Weights of a small GPT-style language model, trained from scratch on English Wikipedia: MLP 640 quick GELU.
Each number is 128 + 24 x the weight over its row's rms, rounded and kept within 0 to 255. Layers, rows and columns count from 0. The size above them is the row's rms in percent of the matrix's.

# layer 7 attention key, 160x160, rms 0.0519, rows 95-127, columns 40-79
size [106  80  90 133 102  77  78  72 121 103 107 102  93 122 106 104 102  97  97 100 101  99 111  95  92  94  91 105 104  90  99 110  93]
[[156 115  94 136 175 125  90 105 156 156 124 101 111 108 122 154 112 119 152 175 119 165 136 136 138 131 146  91  95 105 106  95 150 172 116 142 101 143 138 109]
 [119 128 127 126 156 124 167  80 111 133 180 160 173 135 116 103 147 155 148 169 132 138 144 162 144 120 125 134 104 116 140 132 134  90 119 156 141  86  95 132]
 [118 117 113 122 136 162  99 146 153 104 181 177  93  83 141 167 148 102 134 155 110 112 168 207 111 151 116 155 113 135 122 166 128 148  68 138 134 136 130 162]
 [134 139 105 169 110  76 130 122 141 170 140  93 101 152  92  40 115 115 123 125 115 136 154 141 142 111 117 118 163 116 126 105 123 157 129 150 144 126  71 121]
 [117 107 129 136  98 117 135 104 163  99 142 140 111 175 167 125 131 110 156 101 119 122  81 102 159 100 125 129 133 146 130 153 130 168  85 144 145 118  99 153]
 [114 135 118 140 106 112 148 144 135  93 142 103 144  80 143 159 170 141 130 126 126 121 107 167 158 109 131 154 139 115 125 137 144 145 125 138 176  92 148 157]
 [102 130 137 100 136 127 161 126  91 105 150 162 111 117 173 149 134 128 133 168 154  94  99 100 176 110 127 155 140 148  99 179  97 109 136 155 139 110  95 126]
 [113 100 142 140 149 117 142 125 147 130 158 153 109 165 137 150 156 147 122 145  79 128 148 142 114 122  96 168  88 145 100  81 147  90 116 123 141 161 123 146]
 [145 121 108 127 132 128 139 158  88 168 121 125 121  57  89 123 110 105 126 139 142 122 111 143 138 199 141 151 118 132  81 118 146 146 127 117 111 123 171 191]
 [104 153 115  74 123 154 135 130 148 155 122 161 115 109 154 117 123 129 148 136 137 104  95 108 129 123 161 115 142 123 119 105 121 141 138 137 107 144 126 107]
 [108  98  87 161 136 116 127 141 151 140 138  47 128 124 112 149 143 112 141 101  93 166 131 153 146  96 100 109 141 107 103 133 131 116 128 143 113 154 112  94]
 [106 119 139 148  94 100 121  99 112  53 122 144 157 150 120 120  84 163 124 183 148 113  95 122 142 120 106 140 164 160 157 133 111 153 179 142 127 109 102 109]
 [136 121 168  94 128 165 125  88  98  92 132  86 117 127 145  89 136 112 106 108 146 125 146 125 109 118  95 142 172 122 140 143 109 121 124 146 104  58 110 126]
 [ 77 100 111 138 126 103  71 130 177 109 151 156 104 144 128 141 138 128 138 136 147 134 143 129 102  89 158  98 145 141 149 194 123 130 116 115 150 104  97 102]
 [151 176 173 109 134 135 113 105 163 147 146 146  94 145 137 170 144 153 143 102 139 152 130  84  86 128 123  93  98  78 149 111 120 107 124 176 122 155 117 108]
 [134 152 158 131 150 112 106 133 110 120 152 124 137 120 174 142 176 140 167  63 101 132 144 118 136 148 136 148  93  88 123 123 142 137  88 135 144  97  95 160]
 [105 146 155 101 140 138  86 128 115 116 156 123 140 110 156 146 102 157 150  65 130 146  77 107  93 169 138 105 104  94 107 104 138 135 108  80 161 144  86 122]
 [133  79 147 151 151 112 131 138 158 121 109 108 134 122 101 136 139 136 112 156 140 159 148 126 174 116 125 133 167 121 136 130 104 120 163 137 157 121 153 142]
 [100 115 138 116 136 138  82 145 122  99 175 154 127 129 129  90 117 173  84 127 113 121 115 141  81 158 120 148  72 138 100 102 130 144 106  87 156 121 125 120]
 [139 108 108 117 121 129  91 129  98 109 134 103 103 126 115 146 111 117 132 136 123 104 121  77 128 133 116 179  97 209 127 121 113  72 108  65 118 143 118 135]
 [116 143  92 139 132 128  90 129 107 111 126 106 122 156 138 109 116 110  71 124 126 118 116 167 127 120  91 133  73 150 141 141 112 127 117 137 164 143 132  59]
 [156 131 128 104 134  98 119 117  89 104 109 100 173  56 143 123 105 154 194 102 182 131  97 129 118 118 125 123 163 111 101 152 119 157 131 117 121 136  95 120]
 [130  99 144 174 138  99 144 110 109 119 129 116 133 150 115  80 131 155 116 142 108 127 104 124 155 108 120 109 136 144 182 149 124 123 125 153 154 104 125 148]
 [ 92 140 102 115 149 110 136 147 127 161 125 159 133  68 105 143 146 132 158 133 143 181 146 156 136 156 171 125 107 113  93 131 153 133 125 110 129 178 152  77]
 [137 103 112 153 141 110 104 115 137 126 130  76  90 168 115 147 144 132 120 152 139 140 108 128 123 140 122 128 127 143  85 139 144  88 130 151 139 103 148 168]
 [109 178 140 139 118 115 160 109 167 161 118 152 155 155 126 186 120 127 139 112 107 156 136 114  83 138 126  92 164 108 130 119 137 124 107 102 100 143 128 102]
 [130 137 151 102 127 184 174 113 113 111  98 128 193 153 115 111 132 141 109  94 142 152  98 128  72  95 136 132 195  94 141 151 120 111 169 105 117  97  98 144]
 [160 140  83  79 106 154  94 104 142 146 148 107  84 121 173 102 121 102 134 114 135 105 130 114 207 168 121 125 127 129 136 133 131 149 127 153 135 104 145 121]
 [133 165 129 157 142 109 131 127 167 149 112 117 116 194 120 137 102 136  96  90 123 135 133 125 127 133 119  98 151 145 158 127 118  87  93 131 122 132 138 139]
 [ 63 154 146 133 113  97 105 109 166 133 175 162 162 121  84 154 125 150 105 118 106 144 118 142 127 164  92 114 142 140 123 172 136 166  86 142 139  84 134 115]
 [107  98 102 166 173  99 171 180 142 151 128 109 126 136 111 131 170 139 105  93  99 173 134 131 124 120 160 130 140 114 122 145 147 120 133 161 145 124 116 155]
 [111  99 172 131 169 118  87 155 119  77 148 113 102 130 138  97 153 125 130 111 139 108 122 136 153 130 108 136  73 132 107 145 112 125  62  80 127 108 151 141]
 [143 147  83 147 151 105 104 158  97 132 120 178  87 109 141 154 145  93 140 137 144 176 121 184 115 146 141 112  95 113 145 103 168 126  92  83 119 181 161 116]]
# layer 7 attention value, 160x160, rms 0.0572, rows 64-112, columns 40-79
size [123 116 113 115 116 117 112 117 114 116 123 113 121 120 112 129 116 119 111 119 122 117  99 103 115 117 116 114 114 101 115 120  72  76  87  79  82  78  87  81  80  76  80  86  82  84  90  87  94]
[[119 136 118 107 147 112 136 127 129 143 108 125 105  81 144 136 106 134 126 134 102 172 150  94 123 146 126 181 144 130 129 154 106 122 116 118 151 126 132  94]
 [130 179 132 123 103 116 136 140 148 118 141 122 132 154 143 103 144 147 134 136  96 133 134  99 111 167 114  93 121 130 144 175 124 127 132  97 118 197 145 143]
 [133 119 136 117  93 149 123  62 151 117 167 101 146 153 152  79 100  90 115  59 128 113 142 126 131 128 131 142 160 150 147 135 120 166 167 114 123 112 154 115]
 [136 122 147 104 124 166  70 120 121 153 123 134 103 115 131 107 148 112 108  72 102  86 113 148 144 130 100 109 124  85 121 133 167 139 170 159 128 135  94  99]
 [145 112 119 146 173  98 151 113 137 135 149 138 116 104 127 167  99  99 139 111 123 149 112 138 122 119 156 120 128 115 107  98 138 141 123 110 135 110 173 122]
 [148 123 128 117 171 131 132 143  88 164 154  90 124  91 118 120 126 109 118 149 113 103  95 112 112  98 119 130  93 123  97  96 136 121 164 116  94 112 152 141]
 [156 126 118 142 167 135 170 125  74 165 126  87 143 117 135 107 102  94 143 127 106 122 108 175 127 114  93 151 127 105 109  83 108 100 118 151  91  92 167 102]
 [164 131 131 128 120 132 115 144 154 127  89 148 127 132 129 120  74 131 122  66 150 132  96 136 142 131 154 135 153 143 146 125 121 145 125 138 101 166 105  67]
 [170 155 114 114 138 101 133 123 174 104 148 163 145 118 155 164 153 130  86 104 115 166 127 134 116 141 128 132 115 119 181 104 131 155 121 105 159 116 114 125]
 [101  97 128 126 133 144 120  96 178 142 139 129  95 120 137  82 121 100 132  58 150 134 105 133 122 129 133 102 189 137 103 158 115 126 104 123 103 143 127 125]
 [129  94 125 106 149  97 105 111 124 124 104  88 107 129 104 115 124 137 100 156 105 128 139  78 158 126 139 119 167 144 112 145 131  95 131 163 124  94 125 163]
 [128 150 125 152 154 156 101 105 143 145 134 143 173 149 120 152 157 121 137 138 159 101 106  97 116 154 151 137 151 145 100 133 128 118 123 126 144 143  96  78]
 [155 147 110 198 120 126 118 121 150 137 127  77 164 128 139 103 147  93 140  89 151 156 126 187 149 104 136 134 143 120 118 120 140 143 106 118 143 102 165 106]
 [ 99 135 120 180 145  72 108 151 140 125  57  92 102 127 100 146 111 114 138 179 134 104 130 126 132 126 136 122 145 122 150 148 141 194 132 110 138 140 129 117]
 [109 162 123 134  79 123  92 134 152 116 169 143 120 139 110 114 149 129 134 105 122 116 124 125  98  97 162 176 135 118 113 143  87 113  91 132 169 134 123 141]
 [158 159 118 119 151 134  73 123 176 130 149 169 124 144 132 141 142 139 114  96 107 145 114 181 106  68 127 167 127  81 140 123 149 121 162 119 112 102 158 101]
 [146 128 140 123 123 134 136 129 166 133 131 128 118 165 121 154  94 139 117 163 102 117 109  94  50 170 104 105 116 132 145 148  89 143  99 148 119 144 148 168]
 [ 85 112 124 122 161 172 119  97  78 101 143  83 151 178 135 129 150 119 133 124 144 105  87 154 131 110  94 121 137 129 138 103 136 103 142 123  93 125 189 126]
 [138 140 114  75 137 193 128 142 150 120 200 142 124 123 151 138 131  95 132 122 134 147 122 154 138 114 140 135 151  99 151  95 109 121 135 101  80  98 117  91]
 [130 127 139 154 151 129  79 118  96 137 147 127 165  69 117 135 175 155  90 137  59 136 184 122 163 110 111  99  71 118  98 103 141  97 133 142 148 107  99 115]
 [104 140 139 127  98 138  98  88 143 131 144 161 137 125 127  84 133 161 109 107  93 112 156 129 116 121 118 120 123 107 138 140 151 136 154 121 147 112 130 152]
 [115 131 101 151 100  90 196 130 151 148 126 129 127 113 122 114 125 140 114 105 158 120 107 125 119 179 129 112 117 110 146 139 124 171  83 126 167 135 115 104]
 [154 114 119 143 126 152 131 129 124 158  96 130 129 129 126 133 136  96 180 133 117 126  92 135 135 113 140 139 114 124 103 114 120 142 204 135 133 126 104  75]
 [148 143 126 127 149  98 154  95 109 114 155 143 107 110 109 128 147 167  89 173  99 135  71 125 133 119 127 112 112 123 149 124 135 167 110  84 107 133 128 124]
 [145 155 115 132 138 160 128 116 155  97 168 132 145 146 154 104 121 104 110 114 141 123 130 141 105  93 146 162 141 150 173  92  97 146 105 112 163 124 136 140]
 [124 140 121 140 123 112 138 148 135 108 166 144  96 125 135 164 152 133 118 100 140 133 155 170 147  86 146 174 131 106 131 116 108 138  67  98 147 108 171 176]
 [142  99 127 109 136  90 125 149 154 121 120 136 164 118 144 112 131 110 169 152 134 143 121 103 157 170 122  88 158 178 150 118  93 176 154  99 117 146  74  97]
 [143  94 128 164 158 113 134 146 121 124  91 126 130 161 141 145  91 105  95 127 119 162 151 113 102 151 130  86 133 137 138  95 136 148 137 134 148 115 161 107]
 [159 101 124 151 150  92 100 137  88 163 116 130 143 149 128 107 122 113 139 170 115 114 100 149 126 129 132 106 124 167  87 147 125 172 112 125 129 153 111 116]
 [100 119 144 135 106 149 115 115 121 152  91 113 149 127 133  68 118  83 149 113 129 105 117 118 154 160 128  91 141 137 112 169 125 156 154 143 144 135 119  98]
 [173 157 135 116 140 150  88 121 107 136 162 132 186 112 146 131 168  75  91 152 105 121 110 143 180  95 119 152 133 156 153 100 136 127 165 122 101 140 145 140]
 [146  83 135 116 139 122  89 146 114 124 123 156  99 139 143 118 127 125 130 169 121 170 140 106 136 104 147 148 147 154 124 142  88 160 164 106 132 114  98 154]
 [144 121 105 134 109 108 139 107 147 120 124 129 145 142 148  94 118 132 107 116 111 158 133 142 112 162 114 121 110  87 112 135 151 104  85 128 163  93 121 145]
 [100 140 137 123 151 118 126 148  87 141 145 148  98 151 117 143 151 111 122 131 152 139 138 127 147 110 111 161 129 145 110 132 130 170 132 137 124 147 123 151]
 [118 134 131 120 134 181 122 119 154  99 152 122  99 165 121 128 112 144 196 142 139 102 114 102 146 140 103 130 139 147 130 121 153 133 117 117 126 123 114 158]
 [136 127 148 132 132 118 149 153 154 133 146 116 120 123 135 135 132 123 123  96 128 150 119 132 134 127 122  95 128 167 103  57 166 148 178 114 123  93  93 178]
 [108 142 134 101 130 165 142 132 188 111 131 130 142 135 127 119 149 158 114  99 122 132 155 106 130 112  94 153 124 126 132 106 141 129 111 147 112 123 196 149]
 [160 126 141 131 170 131 102 138 127 120 113 115 101 151 156 166 109  92 108 122 136 121 142 116 132 104 103 129 147 189 153 103 145 115 118 110  91 114 150 123]
 [116 134 131 167 181  99 139 103  94 106 179 167 118 148 106 124 135 158 204 165 125  89 137  87 148 147 117 119 123 117 138 121 141 137 130 124 159 124 159 137]
 [139 109 135 124 167 135 145 107 122 151 113 142 102 114 107 140 168 139 106 151  92  83 154 119  93 169 135 128 137 143 135 182  93 102 109 132 175 123 134  72]
 [137 158 132 118 140 136 158 170 168 128 108 116  78 152 114 130 109 125 172 138 153 116 139 111 138 103 132 163 132 125 154 124 130 107 136 129 109 144 138 124]
 [108 151 110 156 143 146 165 162 120 130  96 116 157 142 109 129 136 134 183 163 137 115 135 140 107 119 138 146 108 116 165  92 138 116 149 137 144 140 153 107]
 [101 158 135 175 109  96 153 120  84  93 113 164  78 138 127 116 101 112 132 157 102 140 124 136 113 146 122 146 132 123 111 166 168 105  94 133 155 136 118 131]
 [ 98 127 130 114  83 173  87 160  85 132 165 147  95 155 107 132  98 136 157 133 127 110 146 129 160 152 135 137 154  97 171  72 113 126 157 121  85 122 107 139]
 [122 106 127 146 131 162 128  76 124 125 117 147  63 142 135 159 145 152 158 161 118 114 137 159 123 154 138  76 102 126 158 157 115 128 111 104  93  88 116 127]
 [130 179 130 166  76 179 129 122  56 140 148 118 104 142 119 126 134 170 134 127 121 151 124 140 104 143 132 127 117 186 131 129 111  77  88 118 130 132 140 142]
 [ 61 135 131 105 129 132 143 145 120 120 137 136 128 127 122 133 136 121 113 120 116  91  95 126 117 126 150 143 169 138 155 142 131 156 167 134 124 104 112 141]
 [123 121 132 143 143 112 143 170 151 126 120 123 128 133 143  91 153 138 166 127 140 111 129 115 154 130 182 169 112 118 156 127 171 149 106 113 118 133 145 140]
 [143 125 138 120 177 158 108 138 141 115  94 102 107 136 148 145 102 119 131 172 125 155  86 108 118 109 107 140 135 102 117 106 129 147 154 110 122  82 120 164]]
# layer 7 attention output (transposed), 160x160, rms 0.0598, rows 64-112, columns 40-79
size [123 119 103 115 113 123 113 114 119 110 117 111 115 119 112 122 121 115 110 120 114 116  93 103 113 115 111 115 114 104 115 121  75  71  87  78  83  84  90  84  82  77  81  84  78  87  88  85  92]
[[128 107 150 133 133 156  62 164 122 114 166 118 112 161 104 100 115 125 141 136 124  71 125 133 136 141 168 160 101 107 156 122 114 135 115 118 111  82 147 159]
 [140 130 106 131 108 167 156 103 108 120 116 164 137 127 144 130 114 111 159  83 123 139 139 113 157 116 153 109 144 136 124 111 159 109 126 134  95 132 115 106]
 [151 146 131 137  92 109 119 143 134 130  99 117 110 186 103 131 109 113 126 137 144 153 165  99  95 145 105 146 147 127 135  78 135 133 164 133 118 101  99 137]
 [139 134 179 154 109 122 176 115 119 108 141 107 124 171 127 142 145 146 106 166 190 173  99 134 132 141 106 141 104 131 163 132 149 180 158 145 132 153 152 131]
 [112 131 124 116  89 134  96 145 154 151  96 150 129  99 123 130 111  92 158 154 127 141 154 156 107 133 147  91 149 106 122 109 121  98 116 136 101 160 156 113]
 [132 122 161 145 160 137 129 106 138 154 104 146 154  86 158 135 120 123 151 134 175 128 129 108 111 147 164 104  90 114 115 122 111 160 145 127 166  80  95 122]
 [106 155 193 136 142 106 109 144 149 147 103 155 113 133 150 122 171 127 122 127 127 104 115 134 105 122 167 126 130 100 109 112 119 147 140 176 178 123 136 142]
 [123 164 143 156 113 135 106 119 124 100 149 121 106 166  88 139  84 118 107 182 126 149 142 133  73 127 144 138 127 133 125 148 117 106 139 133  91 166 119 146]
 [ 97 118 137 177 109 166  78 131 116 113 130 119 133 172 114  94  72 131 163 108 114 110 101 137 146 107 145 141 119 141 113 138 137 118  82 125 114 145 150  66]
 [103 100 119 152 102 153 105 135 159 121 120 157 150 148 132 163 118 107 138 144  94 111 164 125  58 111 143 103 111 135 155 101 101 102 177 146 113 123 106  84]
 [162 164 183 111 136 133 141 134 123 114 135 130 117 179 118 135 133 124 100 147 128  88 139 180 117 109  97 113 140 142 138 142 147 121 112  84 123 134 130 154]
 [158 124  86  65 116 203 170 120 107 139 138 176 127  84 126  76 103 126 101 150  95 133 110 120 143 161 133 131 146 158 103 117 151 132 125 146 104 157 118  81]
 [157 122 110 149 168 145  88 132 148 124 119 118 125 108 157  89 128 131 132 133  86 128 134 117 106 101 110  95 136 106 124 147 131 142 128 111 166 168 169 141]
 [152 119 140 121 153 138 168 117 136 128  80 130 121 109  86 122 104  96 119 133 159 129 108 129 128 134 128 148 128 147 150 149 125 138 104 132 105  88 145 110]
 [170 158  84 116 152 139 147 146 128 140 138 127 122 140 124 147 154 110 161 115  71 161 169 128 112 128 114  89 130 106 106 126 126 103 138 123 111 123 102 111]
 [162 149 123 107 173 143 140  98 125 103 121 116 142 174 138 114  86 145 141 142 163 169 109 114 114 118 102 132 102 134 154 134 123 153 134 119 147 124 119 187]
 [127 160 178 160 106  88 100  97 128 121 122 135 126 149 122 127 137 149 146 101 104 100 126 114 145 130 105 167 138 131 113 129 109 153 129 135 111 118 137 115]
 [152 140  88  87 139 103 150 114 122 157  84 109 184 130 147 100 166 138 135 124 146 116 109 137 134 117  87 117 106 100 145 121 107 145 122 163 121 128 147 123]
 [102 126 115 137 137 148 132  51 126 132 138 126 144 133 160  89 144 145 192 101  78 136 119 128 136 107 118 126 117 138 149 116 107 109 123 125 118 183 152 125]
 [168 125 141 113 132 181 166 135 108 120 138 127 113 102 150  87 122 100 102 152 120 142 118 151  88 107 174 123 121  92 104 152 154 142 170 125 143 146 169 124]
 [150 136  93 110 120 107 143 107 118 105 125 109 135 139 111 124 103 127 130 144 184 152 145 105 135 127  90 137 111 126 149 100 136 181 152 106 143 125 126 136]
 [ 91 101 105 131 122 154 108 147 143 141 150 134  94  89 115 111 151 109 128 120  77  74 178 153 155  96 170 144 101  99 120 105 114 134  97 125  76 157 146  67]
 [105 118 146 138 117 119 131 169  63 159 127 108 129 132 136 155 138 149  75 159 162 126 114 102  51 148 125 128 108 131  98 151 130 117 137 132 158  93  94 136]
 [ 77 128 115 138 123 148  85  97 167 118 117 136 155 119 136 105  90 102 143 106 165 116 136 114 160 142 165 132 110 135 135 144 112 144 115 102 107 118 155  91]
 [ 87 113 115 155 127 103 132 136 119 123 150 130 146 124 161  90 112 143 157 112  82 115 128 108 159 131 122 144 124 141  99 155  97  81 104 143 110 129 158 112]
 [144  89  96 127 172 122 117 122 132 132 109  99 162 103 128 106 147 132 160 107  89 189 124 141 141 124 116 120 149  89 180 134  92  88 153 129 118 152 131 100]
 [111 133 141 147  80  82 124 120 134 152  97 113 110 138  67  86  91 180 126 154 109 114 184 122 101 112 115 141 125 168 116 128 119  89 150 151 104 118 144 129]
 [121 139 203 158  90 131 101 193 158 156 123 100 109 122 133 121 120 116  78 135 120  98 144 138 102  91 162 149 108 112 110 131 147 117  90 141  95 124 161 144]
 [121  93 194 111 171 130 140 120 113 103  98 143 122 110 134 163 143  98 126 149 135 153 117 117 113 152 135 142 106 152 150 128 133 112 183 136 143 119 108 116]
 [131 109 101 126  98 149 159 125 107 154 103 105 128 101 142 180 129 104 104 135 120 171 150 113 108 113 102 128 129 134 117  88 145 123 157 160 114 107 109 133]
 [145 149 103 128 126 127 143  87 126 132 142 114 143 150 159 102 105 166 150 121 142 176  68 140 118 138  93 107 124 140 134 142 150 111 138 101 126 171  99 127]
 [121  81 151 158 110 114 110 157  95 122 105  81 153 179 126 112 109 139 130 113 147 131 112  93 142 133 103 126 118 165 156 160 115 104 111 126 153 123  95 136]
 [102 137 163 107 112 154 135 110 113 134 146 112 115  72 101 135 145 153 129 120 145 123 104 120 117 116 126 173 165 160 113 104 152 172 143 153 100 160 109 104]
 [161 122 104 128 121 137 160 134 127 119  82 123 178 112 167 128 153 131 121 160 112 132 120 150  93 160 151  77 114 114  85 161 116 112 117  97 109 128 153 121]
 [114 199 104 151 135 107 168 148 107 168 136 157 116 142 144 139 135 118 131 142 136 133 116  97 162 106 152 129 156 151 120 109 178 107 155 134 157 130 119  75]
 [145 152  77 152  97 127  86 130 132 144 132 150 143 109 112 120 144 125 100 103 186 114 123 130 137  95 168 133 157 135 114 113 115 122  85 108 100 151 118 108]
 [139 164 131 153  89 132 143 147 117 162 144 136 179  83 110 135 131 137 132 170 143 114 108 125 148 106 124 138 120 110 122 122 151 135 143  97 133  99 112  84]
 [126 128 119  99 122 108 188 158 136 126 110 147 114 137 119 125 122  89 125  88 148 132 136 111 127 154 153 103 109  93 141 153 133  96 129 137 142 138 161 162]
 [141 167 114 139 145 146 149 182 146 143  95 146 110 152 146 169 139 111 102 129 117 186  94 141 119 115 155 120 163 148 134 115 127  98 170 120 127 123  82 118]
 [109 161 164 121 150 123 131 139  95 115  87  66 131 172 159  87 112 129 142 140 130  85  95 111 108 129 142 144 118 125 148 166 105 172 149 132 124 143 142 128]
 [153 114 119 177 144 166 126 123 165 148 159 151 124 152 145 139 158 105  95 147  92 137 131 116 115 128 100  51 120 114 125 136 155 144 110 144 179 124 116 155]
 [133 103 138 101 154 119 106 114 128 129 146 120  81 153 153 134 153 151 103 171 129 135 124 158 156 140  86  76 125 128 132 139  88 139 133 130 151 144 126 159]
 [108 114 113  91 131 167 148 114 115 172 119 129 139 108 137 154 173 156 152 181 124 121 112 125 133 160 126 135 178 159 120 111 107 150 138 119 121 137  81 113]
 [152 101 127 142 170 105 140  83  95 157 121 151 123 131 104 161 128 123 140 157 103 138 152 125 162 133  86  90 120 157 158 119  96 120 121 176 189 149 123 127]
 [119 145 179 118 126 120 135 158 127 118 136 126 163 126 132 131 101 127 116 100 164 130 123  92  95 123 123 164 163 154  94 106 139 128 165 138  85 150 120 130]
 [107  93 136  87 140 103 178 109 112 135 117 109 129 144 135 177 127 114 132 126 150 100 146 108 143 122 142 134 114 106 134 135 142 151 149 155 148 112 133 109]
 [180 142 114 151 162 114 134 142 106  95 136 127 155 132 149 143 117 158 155 124 107 149 131 145 164  98 158 140 126 111 105  85  98 129  98 105 126 131 143 109]
 [176 132 127 119 121 115 119  78 140 107  81 154 122 153 141 126  93 154  98 135 143 154 105 135 109 162 130  70 144 135 116 130 111 112 136 141 111 164 140  99]
 [119 162 137 123 107 167 182 177 152 120 128 148 121  78 117 139 176 157 122 118 127 114 144 126 149 116 142  93 171 130 121 145 162  98 133 132 126 177 163 128]]
# layer 7 attention query, 160x160, rms 0.0528, rows 96-127, columns 40-79
size [ 79  87  88 101  72  82  93 117 103 111 101  97 119 110  99  93  92  92  99 102  95 108  92  92  90  97 104 103  88  99 108 100]
[[149 123  85 121 141 107 144 104 142 121 105 162  98 175 150 123 121 131 148 141 128  97  87 129 176 169 110 137 119 151 143 136 123  99 110 112 142 130 144 130]
 [126  86 153  88 143 124 137  93 134 110 139 141 121 128 147 154 149 127 126 168 144 140 128  95 133 162 163  94 104 107 214 154 125  82 159 120 114 115 130 113]
 [119 153 108 131 159 151 125 137 117 141 169 101 131 139 102 104 113 160 131 107 115 124 143 156 105 128 135 156 121 165  69 115 118 136  95 141 117 131 113 132]
 [137  96 129 105 101 128 133 132 132 102 166 120  98 105 128 131 156 155 140 142 142 135 148  84 129 113  95 153 162 138 140 161 136 141  83 142 139 118 105 144]
 [ 95  93 128 141 119 171 201 128 166 147 125 154 138 158 125 152 133 126 180 172 132 146 149 156 124 100 107 141 121 139 116 117 145 182 105 118  93 110 126 137]
 [104 129 136  66 151 108 147 133 131 118 121 137 140 153 158 124 154 155 107 104 112 107  96  90 111  88 129 139 117 164 106 119 117  93 148 131 121 131 154  74]
 [172 141 114 170 117 163 110 134 171 145 123  88 106 113 116 120 124  79 139 130 132 117 135 162 116 172 135 117 100 124 103  94  90 153 121 149  70 117 128 176]
 [126 131 133 110 147 148 148 147 105 128  85 140 135 107 127 171 153 158 139 109 100  84 136 119 144 184 147 130  87 136 135 149 163  91 163 123 119 154 149 108]
 [ 92 149 122  87 109 146 148 133 152 159 140 165 115 125 130 131 140 147 146 131 149 120  72  73 137 150 135 156 140 144  95  99 152 136 124 134  97 133 148 132]
 [141 105  98 132 136 178 131 123 133 127 134 143 162  98 130 110 116 148 110 116 131 169 133 181 143 132  80 137 129 109  90  91 174 123  65 167 159 139 114 142]
 [161  94 128 115 158 155 138 112  84 132 152 173 173 120  98  97 118  90 140 130 175 124 118 129 129 141  91 143 142 186 155  86 167 125 122 154 141 121 131 125]
 [112 112 149  89 119 145 112 120 136 113 115 151 101 142 164 137 132 142  81 111  97 154  85 173 107 146  77 137 149 119  94  95 189 154 162 127 133  92 104 117]
 [ 59 107 136 152 114 106  89 138 139 123  98 140 135 112 142  97 127 136 146 111 139 144 121 147 140 116 136 166 162 113 111 115 127 147  73 113 138 103  64 102]
 [141 168 155  96 126 109 114 134 164 133 119 115  93 189 137 140 118 146 141  95 120 131  99 122  73 132 155 124 107 107 116 115  73 180 125 118 103 153 112 171]
 [115 133 161 141  87 107 127 120 141 123 165 101 141 106 149 133 137 130 115 122  80 131  99  98 129 115 111 135 136 117 129  90  98 109 111 125 207 164 120 134]
 [151 131 185 103 130 142 124 107 121 110 137 119 140 116 154 132  96 118  91 104 129 116  87 120 103 128  98 110  98 102 110 112 106 138 127 116 132 145 106 136]
 [133  76 117 120 121  99 126 135 108 140 103 102 164  86 128 155 102 122 139 121 105 143 146 186  99 136 104 123 116 137 159  94 141 123 153 134 148 141  99 113]
 [124 118 153 116 154 158 149 129 116  97 132 138 167 157 143 108 119 181 108  94 132 134 130 130 128 119 105 124  84  88 156 153 116 132 133 117 111  88  76 131]
 [ 84 109 124  86 134 150 113 113 136 130 119 128 154 118 161 140  92 138 112 129 117 110 134 131 110 101 116 177 131 173  95  82 125 119 149 117 128 171 106 135]
 [130 117 120 137 168 152 143 152 139 129 113 140 130 142 135 106 144 131 123 131 140 159 144 151 120  90 170  92 121 102 139 141 177 150  78 124 120 102 131  87]
 [123 131 158 120 148 105 139  78 118 122 115 145 159  79 166 126 139 168 125  95 130 144 120 116 144 133 178 112 121 127 127  98 116 101  98 144 137 149 169  96]
 [155 111 145 140 133  92  90 127 112 109 137 178  85 116 131  98 106 119 132 142 109 153 170 129 192 109 194 132 132  94 146 113 145 131  87 158 114 101 135 145]
 [ 96 120 103 139 143 128 146 111  98 153 125 141 198  99 119 153 156 131 159 123 160 129 118 118 141 155 155 112  97 118 124 105  96 118 109 139 110 167 171  78]
 [133 130 134 132 139 121 131 155 125  87 125 144 127 141 143 157 151 176 135 124 117 143 154 127 131 116 127 174 117 126 159 112 162 135 101 154 148 129 105 152]
 [109 176 123 124 106 105 141  82 109 109 101 108 123 143 120 111 100 164 144 156 146  97  87 108  84  93  75  96 163 128 124 131 115 144 105 112 106 115  68 133]
 [147 134 153 105 111 121 130 123 126 140 113 120  75 132 118 113 117  92  90 122 105 159 103 157 116 150 134 112 139  60 173 153  96 161 169 129 155 152  87 137]
 [130 134 111 122 117 151 129 135 174 131 167 133 119 137 153 160 158 156 164 124 104 104 115  81 148 137 113 137 149 138 131 154 206 146 117 131 109 115 168 122]
 [181 136 121 153 117 131 117 105 146 100 128 126 110 176 112 107 112 137 135 144 132 105 104 119 148 140  70  94 174 118 156 137 142 127 150 132 122 121 129 167]
 [151 161 134 104 159 108 135 135  85 100  97 126 162 158 130  94 110 147 146 134 181  96 150 127 145 146  62 106 118 119 151 136 155 151  81 129 131  86 103  77]
 [157 114 110 152 147  83 133 173 140 135 118 101 108 146 115 139 123 120 133 135 128 194 124 161 123 173 161 132 122  94 131 123 127 114 121 131 129 131 133 221]
 [ 81 103 150 170 164 116  84 155 127  83 159 128 112 153 141 148 131 162 122  88 128 130 135 117 167 134 111 134 134 117 128 124 109 130 124 114  95 121 115  91]
 [ 97 151 124 183 129 157 131  86 120 111 104 136 198 126 149 131 141 102 110 133 120 144 143 127 148 118 132 114 123 144 126 147 129  75  93 126  94 116 164  90]]